Weights of a small GPT-style language model, trained from scratch on English Wikipedia.
Architecture: LayerNorm before each block, learned positions, biases, tied embeddings.
Each number is 128 + 24 x the weight over its row's rms, rounded and kept within 0 to 255. Layers, rows and columns count from 0. The size above them is the row's rms in percent of the matrix's.

# layer 12 attention output, 160x128, rms 0.0513, rows 51-104, columns 0-127
size [ 88  98  88 111 106 107 107  96  93  93 116  99 105  97 100 103  95  98 114  97  86 103 116 101  95 109  96 103  93 101  92  96  98  95 108  94  97  91  92 100 101  98 103  99  92  83 109  98 101  99  92  96  95  95]
[[128  72 129 128 129 104 149  98 117 152 146 134 138 183  86 122  83 117 117 141  92 123 121  87 115 110 163 160  84 118 154 137 106  99 139 114 164  92 128 110  95 128 153 110  96 153 110 145 114 102 123 107 101 102 143 148  92 138 115 145 147 133 131 133 122 113 101 143  90 108 108 108  84  99 158 107 112 135  83 115 143 126 146 126 100 162  94 138 140 101 129 126 140 114  90 102 145 126 146 154 161 107 115 114  89 142 139 161 102 160 157 153 130  93 149 150 123  98  95 131 154  64 143 144 121 137 159 120]
 [114 132  95 151 129 105 112 144  61 115 152 104 157 136 111 120 130  96 137 132 129 138 142 158  94 128 143 112 157  82  97 103 110 180 150 124 138 151 126  58 139 145  78  94  98 107  92 114 121  86 147 101 103 127 118 130 106 148 105  95  81 130 110 143 125 139 125 164 123 120 124 106 152 152 117  97  78 124 131 151 116 113 117 156 141  97 108  95 120 135 132  80 141 107 108 131 141 153 130 134 150 131 153 116 127 140 110 184 116 101 118 155 139 131 133  99 183  96 144 152 115 123 135 109 131 101 130  96]
 [124 146 143 135 128 170 143 172 121 149 122 135 204 145 147 100 106  97  99 131 162 139 111 185 130 130 131 161 133 169 118 116 143 144 141 115  97 122 108 166 152 145 121 129 117  98 132 149 144 149 108 149 137 167 157 141 152 121 148 139  92 157 152 118 137 121 117 130 109 132 150 165 131 131 102 164 147 151  94  80 177  97 126 169 132 168  97 101 123 139 121 105 155 144  63 105 156 135 113 128 170 138 137 175 131 151 145 135 119 118 144 140 123 137  92 130 134  83 126 119 167 135 123 111 147 128 101 146]
 [127 122 112 118 157 122 112 153 108 116 153 137 100 125 186 138 123 149 140 110 112  92 129 145 155 129 106 136 120 146 160 126 107 128 132 146 141 128 130 159 146 109 145 169 105 148 149 100 163 123 113 156 109 173 149 106 127 123 171 159 149 108  95 163 147 118 151  88 158 150  87 146 134 175 134 167 132 137 116 116 119 140 127 152  96 157  89 164 130  76 108 131 104 124  81 161 140 113 125 135 131 133 157  65 113 117 146 138 122 121 131 136 182 119 119 166 148 128 136 154  92 140  99 135  71 135  82 122]
 [138 117 134 103  98 137  86 145 116 179 144 145 136 128 161 139  93 114 101 101 141 161 114 109 112 167 127 126 110 123 162 133 115  91 123 145 116 109 141 137 179 129 189 124  86 119 173 126 148 129 115 106 109 135 126 122 143 159 109 119 178 121  70 111 107  87  69 134 130 169 125 120 156 165 122 130 146 132  90 111 113 158 147 134 134 144  82 143 147 137 130 124 165 133 137 146 167 142 102 135 110 138 155 152 138 120 105 179 123 137 160 160 143 119 137 137 142  78 134 145 168 150 164 136 122 134 147 139]
 [169  97 154 151 122 135 102 125  79 127 173  96 148 137 146 169 165 129 136  75 119 142 127 136 118 148  92 134  89  96 107 105 137 111 144  78 148 158 127 118 130 118  88 101 170 167 136 122 103 111 132  89 135 125  80 136 133 131  94 152 154 154 103 113 151 108 142 134 145 154 143 142 119 160 134 145 137 106 107 121 137 142 140 125 150 122 101 142 159 148 125 129 111 112 167  81 158  86 114  83 123 155 134 119 113 142 142  94 152 144 112  97 152 100 132  96 152 170 115  81 156 143 126 121 137 156 107 148]
 [140 122 173 159 123 134 155 144 115 126 132 163 122 101 128 139 138 110 152 119 123 149 156 162 109 129 107 145 133 143 152 108 118 115 150 137 150 125 146 182 156 118 106 136 125 124 123 138 134 138 161 105 102  94 127 130 151 145  88 143 137 133 149 120 134 108 118 124  92 178 132 150 131 152 126 157 139  67 112 114 177  95 139 136 107 175 139 136  71  97 107 167 138 134  88 145 162 161  71 102 160 119 137 111 118  51 151 140 148 130 105 163 143 144 124 115 121 120  85 122 127 184 123 117 117 115 125 104]
 [ 94 130 110 101  79 123 142 120 143 149 140  96 105 120 129 151 119 141 152 109 144 122 137 113 134 156 125 180 124  97  73 130 140 135 107 128 140 133 139 134  96 122  84 163  99 128 151 177 134 148 104 130 162 135 131 107 121 120 137 138 131 101 131 129  97 213 108 149 126 123 100 176  70  86 140 102 149 201 152 159 106 120 106 116 117  97 132 147 119 117 106 108 127 131 152 100 110  94 119 109 122 122 148 134 157 135 132 107 156 125 104 125  96 153 102 152 133 138 114 127 110 105  82 130 101 109  99 116]
 [117 133 160 162 131 139  90 106  78 126 134 168 129 123 155 105 110 112  97 122 155 130 141 115 115 164 151 115 129 122 152  80 121 147 132 128 153  84 122  78 105 152 130 145 115 121 176 125 123 153 124 152 125 120 172 106 105 136 152 108 140 140 128 167 145  92 131 111  89 127 122  93 108  80 164 176 134 142 148 163 137 127  97 147 126 121 113 123 153 122 156 106 123  90 132 146 158 159 115 129 121 134 143 157 118 135  93 175 192 155 114 137 171 135 105 128 133 140 107 153 146 139 164 160  97  85 111 129]
 [122 150 174  83 106 110 109 132 140 130 121 130  95 114 160 116 122 130 163 125 127 138 150  91 155  97 142 134 112 150 115 122  81 148 161 160 113 143 124 132 107 106 125 150 105 123 173  71 169 106 158 143 143  82 100 134 135  79 117 101 132 117 122 148 121 159  79  99 142  98 180 139 103 116 121  67 117 129 183 121  94 157 127 149 126 145 161 143 144  97 112 174 120 114 124 110 113 137 150 133 146 133 142 122 171 142 153 121 152 122 121 130 125 151 112 116 142 169 135 148  91 134 112 102 119 164 156 124]
 [106 145 171 106 125 138 112 110 139 111 141 108 141  83 149 125 162 132 127 113 146 155 197 123 136  76 103 149 143 158 109 130 164  98 125 134 123 117 136 165 125 109 147 163 102 124 104 106  86 153 134 156 142 101 161 141 117 112 118 144  80 132 161 134 130 137 138 143 131 136 155 175 131  91  97 170 121 160 144 149 113 161  96 114 161 155 131 165 125  93 135 110 118 142 137 153 109  86 128 166 130 147  95 147 172 150 122 114 113 149 125 109  97 107 132 107 125 156  83 100 108  92 157 141 127 109 163 131]
 [101 107  64 146 134 108 130 121  66 155 143 152 147 130 144 155 165 131 116 134 178 152  90 128  74 165 122 123 124  91 153 111 118 120 106  98 143 134 146 111 101 117 144 110  99 140 187 149 158 130  94 131  67 129  94 122  97 153 123 129 115 122 145  90 125  81 102 119  82 114 142 126 104 134  97 150 118 105 125 103 146 119 134 129  91 134  97 167 116 144 144 163 136 108 137 134 112 153 106  77 112 145 110 154 115  88  97 156 138 109 121 117 162 101 116 135 134 101 143 119 122 140 124 138 125 121 135 142]
 [152 131 179 162 112  94  80 123 123  90 144 122 134 116 158 159 138  74 110 124 159 104 139 136 141 103 116 155 136 168 119  86 124 102 119 171 137 109 164 107  93 137 117 133 121  81 136  86 131 118 156 121 125 161 133 126  79 108 125 150 134 131 141 154 125 152 115 135 124 129 109 112  82 111  98 132 144  57 153 137 139 123 103 165 113 128 160 131 127 106 125 103 149 164  95 128 116 129 107  95 141 172  90 142 111 112  99 157 157 141 101 122 109 149 140 145 143 140 141 106 136 136 143 168 145 146 181 120]
 [102 133 127 150 117 123  96 141 138 123 158  99 130 109 143 148 132  77 105  98 114 127 123 144 127 111 136 122  92  88 153 106 138 160 104 146 157 115 125 130 127 140 137 136 155 118 154 119 124 147 180 103 118 135 122 127 159 160 126 106  84 184 115 159 137 109 157 127 186 126 110 123 111  91  80  83 163 101 127 125 132 121 123 100 148 115 146 108 166 138 121 126  94  80  96 118 186 112 112 103 125 169 103 125 124 179 126 126 152 166 161 123 115 147 149 159 159 133 119 100 178 133 131 106 132 102 101 123]
 [142 137 111 119 120 106 119 181 145 152 140 108  94 119 131 147 142 136 154 147 185  97 126 145 138 146  98 108 168 139 136 115  74 154 124 124  84 116 143 113 144  98 138 175 160 111 164 107 148 145  94 129 137 101 130 165 162 163 110 152  96 131 130  97 140  81 127 143 135 158 128 154 158 150 104 151 116  81 135 218 124 127 117 145 128 148 145 119 139 119 118 136 121 179 129 128 151 176 133 114 126 121 148 106 129 101 138 140 146 123 122 148 148 175  91 160 102 127 120 130 134 117 158 113 113  99 129 130]
 [130 115 124  95 121 167 139 124 107 121 111 141 141  77 118 105 135 133 142  81  89 110 111  86 128 139 122 149  87 114 167 118 143  75 144 145  72 135 172 148 110 124 133 168 158 141 101 112 187  91 185  96 110 163 120 132 107 145 113 123 118 124 136 152 141 101 149 148 111 164 137 120 141 152 102 135 135 124 101 120  96 116 112 116 109 123 141 142 114 112 125 160 110 136 107 152 153 111 114 125 148 179 100  98 134 136 126 166 150 136 168 113 163 143 111 132 107 158  94 156 140 148  88 175 114 132 137 124]
 [142 134 118 170  57 106 135  82 107 162  82 105 125 140 107 174 150 118 129 100 149 139 139  95  88 115 145  84 126 116 143 100  98 118 167 151 171  97 141 138 152 104 109 120 134 144 153 145 139 148 112 164 155 125 115 129 124 128 120 165 117 124 140  95 103 184  90 133 173 105 155 122 118 123 101  74 141 107 124 121 132 132 140 130 134 106 118 149 127 154 127 130 114 159 165 117 112  94 147 129 108 118 165 133 117  62 131 136 145 121 118 115 144 103 109 116 115 137 166 125  82 116  85 122 127 133 132 113]
 [130 154  99 141 131 140 100 151 136 155 128 138 139 148 151 139 110 149 125  76 149 103  62 137  89 145 120 138 153 156 139 114  99 108 179 136 112 144 103  92 139 123 147 152 148 149 148 161 117 120 140 177 106 108  95 148 149 137  99 152 119 123 130 140 132 150 112 106 141 106 148 141 120 160  81  82 151 122 126 165 136 126 144 118  67  77 148 113 155 124 130 107 119 134 134 147 148 157 119 148 144 107 105 168 133 135 157 118 149 104 195 145 173 115 105 157 115 122 118 150  94 115 128 131 148 105 130 170]
 [129 145 136 157 187 102 105 140 125 105 139 148 136 171 124 145  96 159 121 134 113 130 139 147 119 114 132 106 128 123 108  99 133 119 159 127 141 138  87 108 136  98  90 130 169 144 109 144  98 128 109 112  99 113 130 164 135 144 130 145 116 136  73  82 121 163 124 134 144 105 107 104 180 124 135 153 122 117 117 137 160 115 137 152 104 114 119 138 189 124 138 130 120 118 150 124  99  83 142 137 101 151  74  82 172 166 146 101 119 106 101 150 163  71 136 114 103 154 150 177 117 110 160 104 142 115 138 120]
 [149 130 120 131 122 124 141 155 116 148 140 119 107 148  95 171 124 133 135  66 176 137 124 130 149 166 123 113 148 135 130 132 112 112 131 167 127 115 112 137 192 103 153 119 125 143 150 151 117 139 127 172 106 113 161  99 109 130 139 137 160 128 131 106 112  89  93 149 154 136 131 134 106 147 143 139 138 141 116 142 139  93 121 135 124 113  85 142  97 135 132 141 103  85  94 168 182 140 119 131  98 122 153 130  94  89 122 127 109 120 168 113 113 117 148 136 149 126 117  56 161 147  82 156 123 111  55 129]
 [119 139 149 116 154 150 132 112 129 147 105 139 130 138  81 123  96 156 145 107 158 116  86 134 130 135 114 111 141 137 120 166 117  94 159 107 148 165 138 117 107  90  97 155 188 100 122 116 122 109 122 115 125  42 185 131 131 149 133  96  83 134  91 148 105 112 113 151 151 121 158 137 131 184 116  93 135 129 136 112 169 113 183 112 138 103 110 143  93 115 116 116 100 122 120 104 124  93 115 119 105 138 102 115 143 121 153 146 105 114  86 129 116 111 151 154 129 135 118 161 131 132 123 176 158 133 112 150]
 [171  94 111 129 138 121 117 100 142 181 108 124 147 138 109 174 122 121 112 132 125 116 142 105 129  89 146 126 152  92 160 125 122 128 100  73 128 143 145 124 112 125 172 130 124 131 156 152  70 127 151  87 123 101 151  98 120 138 122  91 172 136 141 121 130 135  98 138 141 120 137 150  82 126 108 158 130 146 113 109 134 160 147 121 168 118 110 120 155 168 129 165 135 150 147 117 115 124 134 196  94 104 163 166 178 132  99 102 103 122 150 140 102 132 173 162 151 123  91 116 105 147 145 148 127 132 143  99]
 [122 118 143 108 127  92 178  86 120 137 136 131 123 106 166  89 112 162  85 174 144 113 142 127 142 139 164  85 102 117  95 139 175  69 111 124 119 114 111 143 125 164  56 141 117 179 141 113 129 138 166 102 124 101 145 178 102 158 160 136 149 133  89 114  99 139 130 165 117 137 117 135 121 132 125 135  99 163 126 136 136 114 112 108 125 136 121 144 141 148  92 115 146 132 154 105 108 107 149 132 142 113 146 120 104 107 161 104 114 129 124 159 136 132 134 166 121 135 113 136 149 151 179 112 133 176 151 147]
 [111 106  95 107  95 135 139 130 147  84 135 145 146 140 107 134 108 100 113 150 110 114 120 172 147 142 136 117 132 109  63  97  95 101 113 153  73 152 110 165 127 135  84 159 160 159 125  94 115 149 160  80 130 130 103  66 146 161 133 118  92 103 136 165 144 166 105 124 157 105 114 160 147 127 140 136 132 107 117 133 151 125 139 101 172 124 170 107 118 158 154 130 121 135 130 154 116 164 129 129 140 162 126 147 114 139 118  99 135  88 129 105 134 147 142 140 142 101 136 108 158 172 134 155 154 112  94 119]
 [189  98 101 112 110 112 146 144  73 136 128 113 138 155  71 152 146 126 126 131 146 110 121 118 143 150 145 166 148 100 132 112 114 163 122 142 136 128 144 115  90 113 122 145 133 112 103  95 121 102 119  77 142 137 121 180 105 117 127 141 136 147 126  69 171 100 109 158 100 169 139 133 129 125 173 128 132 120 144 157  96 126 131  80  99 169 158 111 130 132 108 102 143 135 150 137 102  91 136 137 114  89 105 114 151 126 114 115 116  95 132 153 118 132  52 114 122 120 133 108 128 119 110 124 134  74 113 136]
 [144 106 121 103 148 118 142 153 122  74 189  99 110 119 160 138 133 139 138 127  96 109 124 154 120 160 134 118 111 148  95 131 156 147 134 159 128 117 109 152 100 142 117 129 146 129  96 102  95 172 129 172 131 152  57 118 116  95  88 136  91 138 145 122 141 152 151 105 157 133 169  90 165 139 138 109  82 134 170 179  98 111 152  95 106 142 147 155 135 112  99 122 116 127 169 119  89  72 111 143 115 119 141 153 129 150 139 126  84 133 126 124 136 114 146 134 115 139 109 107 120 115 115 144  88 137 132 116]
 [126 128  85 145 132 118 144 122  96 114  99 145 120 164  69 118 100 130 134 114 117 148 106 141  95 116 146 122 166 133 121 129 100  96 127 134 105 164 102 100 116  79 169 118 148 150 124 162 129 105 144 153 140 110 141 166  96 141 141 142 146 132 112 140 145 125 162 177 130 120 106 139 135 139 128 151 120 139  89 119 151 116 111 150 147  98  58 149 172 117 130 147 112 136 175 102 134 128 149 115 136 152 131  94 175 142 131 110 193  77 122 132 155 106 123 129 134  98 133 119 126 163 132 111 128  69 115  94]
 [117  66 145 149 122 144 150 116 136 146 153 110 173 152 110  97 133 123 120  95 100 110 112  86 111 104 136 102 125 140 118 161  73 112 108 119 117  87 144  90 155 151 116 150 148 167 138 123 159 135  89 152 113  93  91 109 151 172 142 124  97 126 102 134 123  87 115 108 133 115 140 174 150 129 108 116 102 142  92  98 105  63 159 139 101 131 145  97 146 160 160 135  89  99 143 120 113 114 104 166  96 107 132  82 106 150 129 155 122 129  97 131 124 137 169 118 115 136 135 144 131 120 136 148 137 142 123 113]
 [ 56 158 168 122 105 125 129 154 123 106  91 134 131 150 144 107 121 156  98  66 104 110 108 140 150 150 151 125 142 128 174 130 123 132 180  93  98 120 115 140 111 114 144 107 114 124 126 146 138 153 146 125 108 164 123 163 154  97 142 167 147 161 179 132 124 117 177 118 154 129 137 108 146 149  82 135 136 109 114 154 159 159 148 149 130 104 103 141 146 112 126 164 149 133 126 136 123 151 139 110 125 160 123 124 135 140 118 122 158 132 163 140 124 138 100  92 125  62 117 153 134 174 167 170 129 106 128 143]
 [144 124 117 190  89 126 127 184 153 164 149 132 126 139 106 123 118 171 148 139 154 131 125 158 151 133 150 156 133 158 162 123 139  86 107  89 121 113 127 110 163 134 184 147 139 107  72 114 133 140 118 117 160 139 139 119 119  88 131 122 155 125 125 128 137 153  59 171  69 115 130 113 154 131 137 118 129  96 123 128  83 102 133 108 110 121 122 136  82 114 159 165 115 114 126 152 182 146 126 164 154 136 112 147 140 150 105 127 124 129 149 141  97 152 143 130 145 125 126  88 111 137 103 124  97 106 141 135]
 [141 122 101 126 163 125 168  99  87 111 115 118  92 105 122 106  97 112  78 121  90 165 139 118 143 127  90 143 130  94 135 163  98 121 110 118 164 124 119 126 151 147 137 169 131 159 163 123 128 142 114 137  94 100 145 108 135 133  84 128 124 146  64 155 120  95 165 114 126 127 117 158 155 129 131 129 117 122 105 146 117  90  94 127 114 120  86 164 144  94 108 115 126 102 100  91 141 137  84 111 170 141  99 101 116 164 124  94 157 114 161 131 126 141  94 175 128 137 165 141 109 110 152 142 109 138 160 150]
 [137 115 118 142  93 121 116 123  93 131 152 107 104 132 125  86  84 163 109 150  94 145 103 129 115 140 167 135 137 106 128 153 117 144 167 162 125  64 128 107 144 145 157  88 114 166 140  98 160 130 132 134 108 125 110 135  58 146 147 154 143 135 127 123 119 130 147 114 118 108  89 114 153 151 194 121 126 145 138 135 125 127 115 105  83 131 112 146 145 104 136 122  90 106 131 141 107 134 137 100 107  87 100 118 150 122 116 116 118  79 121 177  95  93 165  97 135 106 149 125 127 181 151 132 157 107 109 150]
 [127 127 137 109 166 109  88 120 144 132 126 113 134 171  86 131 145 122 104 188 120 147 128 110 148 112 128 150  74 141 126 156 129 106 142 142 164  96 135  89 125 138 112 140 102 152 103 182 104 145 125 165 149 118 112 142 105 125 152 144 125 135 174 107  86 149 115  98 115 144 142 130 142  90 126 147 163 147 157  83 132  83 129 109 129 110 107  87 158 124 125 167 134 141 150 102  89 111 148 127 169 161 102 121 172  92 149 163 107 111 124 134  81 135 115 125 127 177 160 153 138 112 129 153 122 146 133 120]
 [117 168 114 146 119 123 148 137 146 166 124 156  99 119 117  97 210 110 137 147 156 135 142 146  84 166 138 124 128 115 102 108 140  98 133 105 126 122  79 174 142 138 102 172 146 163 128 135  89 103 121 160 151 107 119 113  87 157  86 109 105 116 125 126 100 125 140 118  99 122  94 101 149 125 101 153 134 129 131 143 172 138 148 138 161 104 167 112 104 149 122  92 129 130 121 118 131 164 150 133 137 143 109 104 120  89 160 123 158  98 137 124 131 160 135 151 114 160  70 120 117 141 181 145 127 125 139 109]
 [142 130  81 111  98 125 118 103 106 126 147 124 116 151 147 126 156 114 105 111 112  90 113  94 128 133 154 140  86 127 100 166 158 120 119 117 148  91 145 145 151 162 145 136 126 104 116  96 130 136 145 103 149 123 125 158 160 147 171 118 101 112 130 126 162 122 143  94 133 131 143  72 123 141 104 129 103 140 119 145 134 119 140 154 132 113 112 146 137 112  93 195 129  98 103 172 103 141 129 161 130 100 102 132 122 112  79 110 102 139 191 165 122 122 157 133  96 168  92 146 130 150  97 183 161 155 107 120]
 [129 116 155 109  90 126 145 137 134  73 124 107 113 124  94 112 128 157 116  74  79 145 114 170 154 159 173  97 139 112 131 148 123 130 136 146 121 137 155 127 121 130 157 113 147 122  94  94 136  66 186 129 102 137 139 124 131 101 119 135 126 157 107 130  96 125 113 136 174 131  93 124 148 126 173  80 111 128 139  98 127 130 157 131 123 118 128  97 152 110 157 106  72  88 134 143 143 112 106 144 132 137 117 154 154 130 176 127 127 159 162 145 145 119 105 118 147 125 172 124  76  84 119 138 117 145 133 132]
 [ 54  86 156  85 120 172 155 109 180 134 117 111 116  78  92 128 118 138 142 130 116 131 169 110 168 111 114 111 123 103  98 107 158 103 133 148 112  63 146 154 102 126 132 134 150 115 140 131 111 190 164 139 111 160 166 122 142 124 106 111 131 148 108 133 128 130 135 138 136  76 119 138 110 120 120 150 125 116 140  95 138 168 122 116 151 148 112 124  95 116 120 158 149 134 135 118 153 117 122 177 102 122 102 181 122 119 120 112 124 133 145 116 134  96 163 134  97 160 126 154 101 130 104 160 129 146 155 123]
 [116 114 143 124 136 165  71 148 171 109 108 143 118 141 133 126  55 135 147 127  99  98 158 127 135 125  80 120 148 156 122 123 155 114 129 145 125 122 135 163 134 121 132 179 136 144  81 139 141 140 138 121 125 119 133  91 126 123  82 160  84 130 139 148 164 107  93 121 169 136 103 186 162 118 150 153 105 105 152 108 139 125 108 110 148  91  97 101 161 144 107 138 160 160 162 111 142 132 136 139 131 148 159 117 104 145 132 112 121 121  94 141 108 149 166 167 106 148 121 127 155 129 106 140  99 147 180 136]
 [135 130 129 138 134 115 154  67 101 129 122 101  94 126 147 123 111 126 126 119 111 119 122 152 130 120 123 151 146 123 115 142 128 160 100 133 106 131 144  98 145 151 126 152 141 133 138 118 103 136 144  97 128 133 179 143 143 127 176 100 155 126 151 162 106 103 186 129 125 158 111 138 111 134 138 120 128 143 107 170  97 108 120 118 138 165 123 151 118 160 127 164 112 117 125 117 132 100 119 138 160  96 190 111 137 127 102 137 161  88 125 178  90 130  97 116 159 122 204 115  95 114 113 160 100 136  50 147]
 [129 176 128 144 129 120 151 191 116 119 111 103  79 157 122 137 146  81 100 113 159 139  97 147 101 176 143 129  94 144 141 103 150 119 162  88 152 138 122 112 102 159 109 125 141 138 125 174  98 146  87 116 117 134 154 140 131 140  89  97 141  95 116 133 122  92 137 130  97 136 156 183 119 163 150 109 168 117 106  84 118 117 114 143 157 101 142 115 150 139 118 153 101 124 127 121 147 147 134  85 184 123 123 187 121 147 118 120 120 114 173 144 142 127 124  96 131 114 140 112 140 120 123 111 134  92 110 144]
 [139 126 105 113 121 129 152 108 153 110 120 100 135 155 124  68 112 139 169  92 115 122 114 142 138 101 106  96  94 130  78 151 152  94 138 127 118 104 133 141  84 140 130 137 145 138 105 124  72 168  95 143 135 125 110 116 126 117 158 163 102 125 173 122 161 123  76 132 120  93 123  97 112 121 130 132  98 113 143 147  81 110 171  99 135 134 142 118 121 174  98 106  96 126 141 133 101 112 164 169 139 128 138 106 154 150 139 116  82  93  81 123 103 114 155 166 108 179 126 106 130 126 135 117 100 133 142 120]
 [133 137 152 182 123 125 133 100 118 126  98 133  93 129 124 139  89 147 143 126 183 110 130 137 117 107 132  93  78 141 103 154  95 144 131 141 154 141 125 103 127  89 119  93 126 154 124 159 148 129 114 102 156 159 128 185 138 121 158 135 133 112 147 135 103 136 121 143 128 136 140  98  73  85 164  89 159 146  93  94 131 165 140 124 113 120 151 109 172 131 157 196 104 124 122 157 138 161 156 156 120 132 132 122 145 154 170 138 127 106 117 138 170 101 122 136 145 110 125 153 135 139 144 171 150 122  97 156]
 [155 112 134 109 117 137 130 130 113 136 139 125 143  75 128 116 142 130 156 146 177 121 135 118 162  86 108 136  98 132  48 123  88  83 129 201 135 120 157 141 109 107 192 125 140 119 161 123 177 131 137 136 123 114 114 106 133 147 182 128 150 152 118 180 122 134 117 107 150 121 111 146 153 152 125 147 121 118 126 113 112 138 155  95 106 137 121 123 103 123 114 122 104 167 124 101 151 135 139 102 124 136 127 130 105 136 134 152 140 163  81  85 114 141 129 141  70 142 174 136 124 141 161 149 130 139 103 118]
 [139 181 158 150 127 152 130 169 115 131 106 142 139 128 168 121 139 141 116 117 163 105 136 108 167  87 114 114 137 166 113 174 145  88 115 110 159  81 171 179 133 123 142 134 154 110 151 136  99  99 169 131 134 105 191 149 141 139 136 102  97 100 119 141  87 120 128 103 130 138 142 141  85 129  95 106 152 103 127 125 135 108 125 144 140 136 151 160 121 133 134 138 135 149  93 143 119 170 127 168 147 100 139 134 115 129  69 154 148 137 119  90  92 147 132  92  76 131 143 118 141 147 156 136 112 113 123 117]
 [172 139 162 144 137  94 107 105  95  99 130 126 105  94 156 126 117 132  88  86 115 106 146 128 173 150 113  96 100 162 152 151 120 113 114 114 116 134 138 144 144 124 138 194 132 118 114 111  91 135 127 124 172 143 180 141 103 162 151  73 117 155 114  99 131 125 125 104 119 134 126 136 151 132 124 104 161 140 125 115 135 126 133 143 181 126 186 120 141 106 160 121 133 115 135 123 134 118 136 161 172 126 177 164 133 115 161 151 147 150 131 152 126 168  76 130 123 156 115 156 146 123 139 158 120 141 169 155]
 [136 133 132 151 160 110 218 122 103 139 176 135 122 131 140 119 127 109 164 107 136 108  92 109 160  90 140 133 126 116 113 140 107 167 154 132 165 132 122  95 109 155 126 140 141 164 137 130 130 151 122 140 135 129 121 142 138 145  83 144 116 120 143 121 125 156 117 148  91 109 144 116 108 117 166 103 121 143 140 111  95 130 103 104 166 148 160 113 131 180 127 154 107  95 138 103 140 122 165 125 137 125 139 128  90 122 156 198 157  88  96 116 121 105 195 134 121 143 179 152 131 121 130 117 166 122 112 130]
 [104 150 148 156 117 133 128 119 159 134 138 119 133 109 130  93 114 151 143 157 121 149 138 114 137  58 147 106  81 162  94 118 186 158  84 163 130 138 130 183 139  95 177  94 185 135 127  99 133 131 115 123 156 145 164 140 103 134 116 122 139 114  87  96 143 114 135 145 139 162 134 133 116 103 114 157 152 141 106 131 164 149 153 112 152 175 124 110 119 141 140  85  84 150 125 110 132 119 115 135 100 107 123 160 161 119 124 121 129 164 108 125 118 139 123  94 172 112 140 120 139 123 113 156 138 107  81 135]
 [ 73 183 137 121 133 112 130  89 118 114 129 103 138  86 133 169 171 134 150 146 149 100 107 164 123 132 155 135 103 163 125 113 166 172  70 138 139 159 117 159 114 122 113 124 101 164 151 142 127  86 149 117 128 140 139 143 139 140 153 103 124 131 115  82 112 170 137 135 109 149 105 130 153 135 148 125 132  76 119  95 105 176 147 133 120 100 133 156 149 132 117 145 171 106 129  95 111  97 125  85 115 140 132 142  71 119  96 101 121 100 125 104 116 172  99 150 126 105 144 109  95 119 134 127 115 128 121 141]
 [160 134 185 110 150 144 109 142 118  87  94  83  94 102 133  88 136 145 134 148 137 114 169  89 134 103 121 122 104 131 122  93 107  94 135 132 138 123  85 182 141 100 134 132 168 112 145 150 110 136 115 113 124 112 169 175 157 146  84 117  85 106 125 144 121 120 120 147 158 159 114 133 133 110 117 127 155 101 123 146 142 150 118 111 164 148 151 161 154 143 153 156 163 121 127 138 105 149 120 121 146 148  69 161 135 117 163 123 147 143 109 112 117 134 137 100 145 146 189 178 125 114 154 137 126 142 130 103]
 [ 74 158 128 113 172 144 126 123 123 111 125 114 112 120 106  87 140 124 160 137  64  95 137 133 134 133 137 132 140 123  93 126 129 108  97 137 157 163 109 169 143 121  71 122 147 129 111  55 137 161 114 147 139 103 116 143 154 160 158 156 109 166 115 120 123 127 127 173 158 139 172 106 135 142 167 114 107 134 113 160 132 116 102 103 153 146 129  94 155 124 168 168 137 106 136 148 150 132 156 104 137 155 104 144 137  81 143 108 121 139 122 159 157 127 167 102 140 102 149 147 115  98 110 130 119  97 121 143]
 [ 82  98 125 145 167 112  84 140 118 124 149 133 131  97 112  94 127 128 126 154 139 138 134 112 148 117 100 110 134  83  77  96  86 140  84 126 142 114 113 139 161  88 110 131 142 130 115 144 122 129 129 113 124 139  96  84 121 137 140 155 142 104  94 125 125 128  94  92 186 144  79 144  84 136 154 159 126  94 140 117 160 168 105 107 120 152 148 110 145 109 138 127 159 133 141 121 124 130 136 139 111 145 127  91 127 112  80  98 112 115 144 128 166 160 170 165 150 156  89 111 103 141 139 124  91 114 107  87]
 [161 124 118 150 131 106 149 179 181 137 106 113  83 162 148 157 187 114 143 144 116 117  93 160  98 117 172 143 122 162 113 166 141 112 121 119 128 135 117 133  87 117 108 129 136 110 138 139  96 108 169 137 120 115 141  80 156 130 126 120 124  91 115 144 127 108 102  93 120 146 133  85 114 137  50 103 145 141 108 128 108 138 152 127 123 105 137  82 127 120 144 139 139 146 114 162 129 132 125 135 164  90 120 116 157 163 131 130 134 157 104 165  91 150 166 101 142 156 138 136 113 144 110 129 110  95 159  98]
 [125 108 155 178 138 148 126  79 140 128 135 154 144 141 159 154 157 124 107 145 100 104 126 110 108 145 103 148 114 159 134 107 139 119 133  91 132 107 123 161 137 129 161 150  80 170  99 131 128 105 106 132 104 110 114 129 144  97 133 167 116 131 118 181 162 131 105  95 146 180 122 115 148 144 109 137  98  65 138 104 121 107 109  99 117 156 129 136 163  91 104 139 131 163  95 102 135 115 110 168 139 170 142 113 121 135 141  98 143 124 122 140 131 102 188 124 114 110 122 149 130 147  76 126  85 148 134 167]
 [140 138  94 166 104  82 164 133 125 102 113 140 128 146 123 161 174 104  89 105 136 115 111 118  65 147 128 135 123  97 132 134  98 107 110 121 136 127 149  70 131 161 146 144  92 162 160 112 128 104 100 132 116  76 122 172  80 124 135 140 139 110 122 136  98 122 162 113 125 167 102 118 105 171 149 111 145  99 140 157 123 126 116 102 136 121  94 131 156 125 121 147  95  79 112 116 145 114 133 136 168 132  93 115 134 107 126  92 124  90  87 142 110 122 130 141  91 105 107 163 120 155 141  96  88 128 130 127]]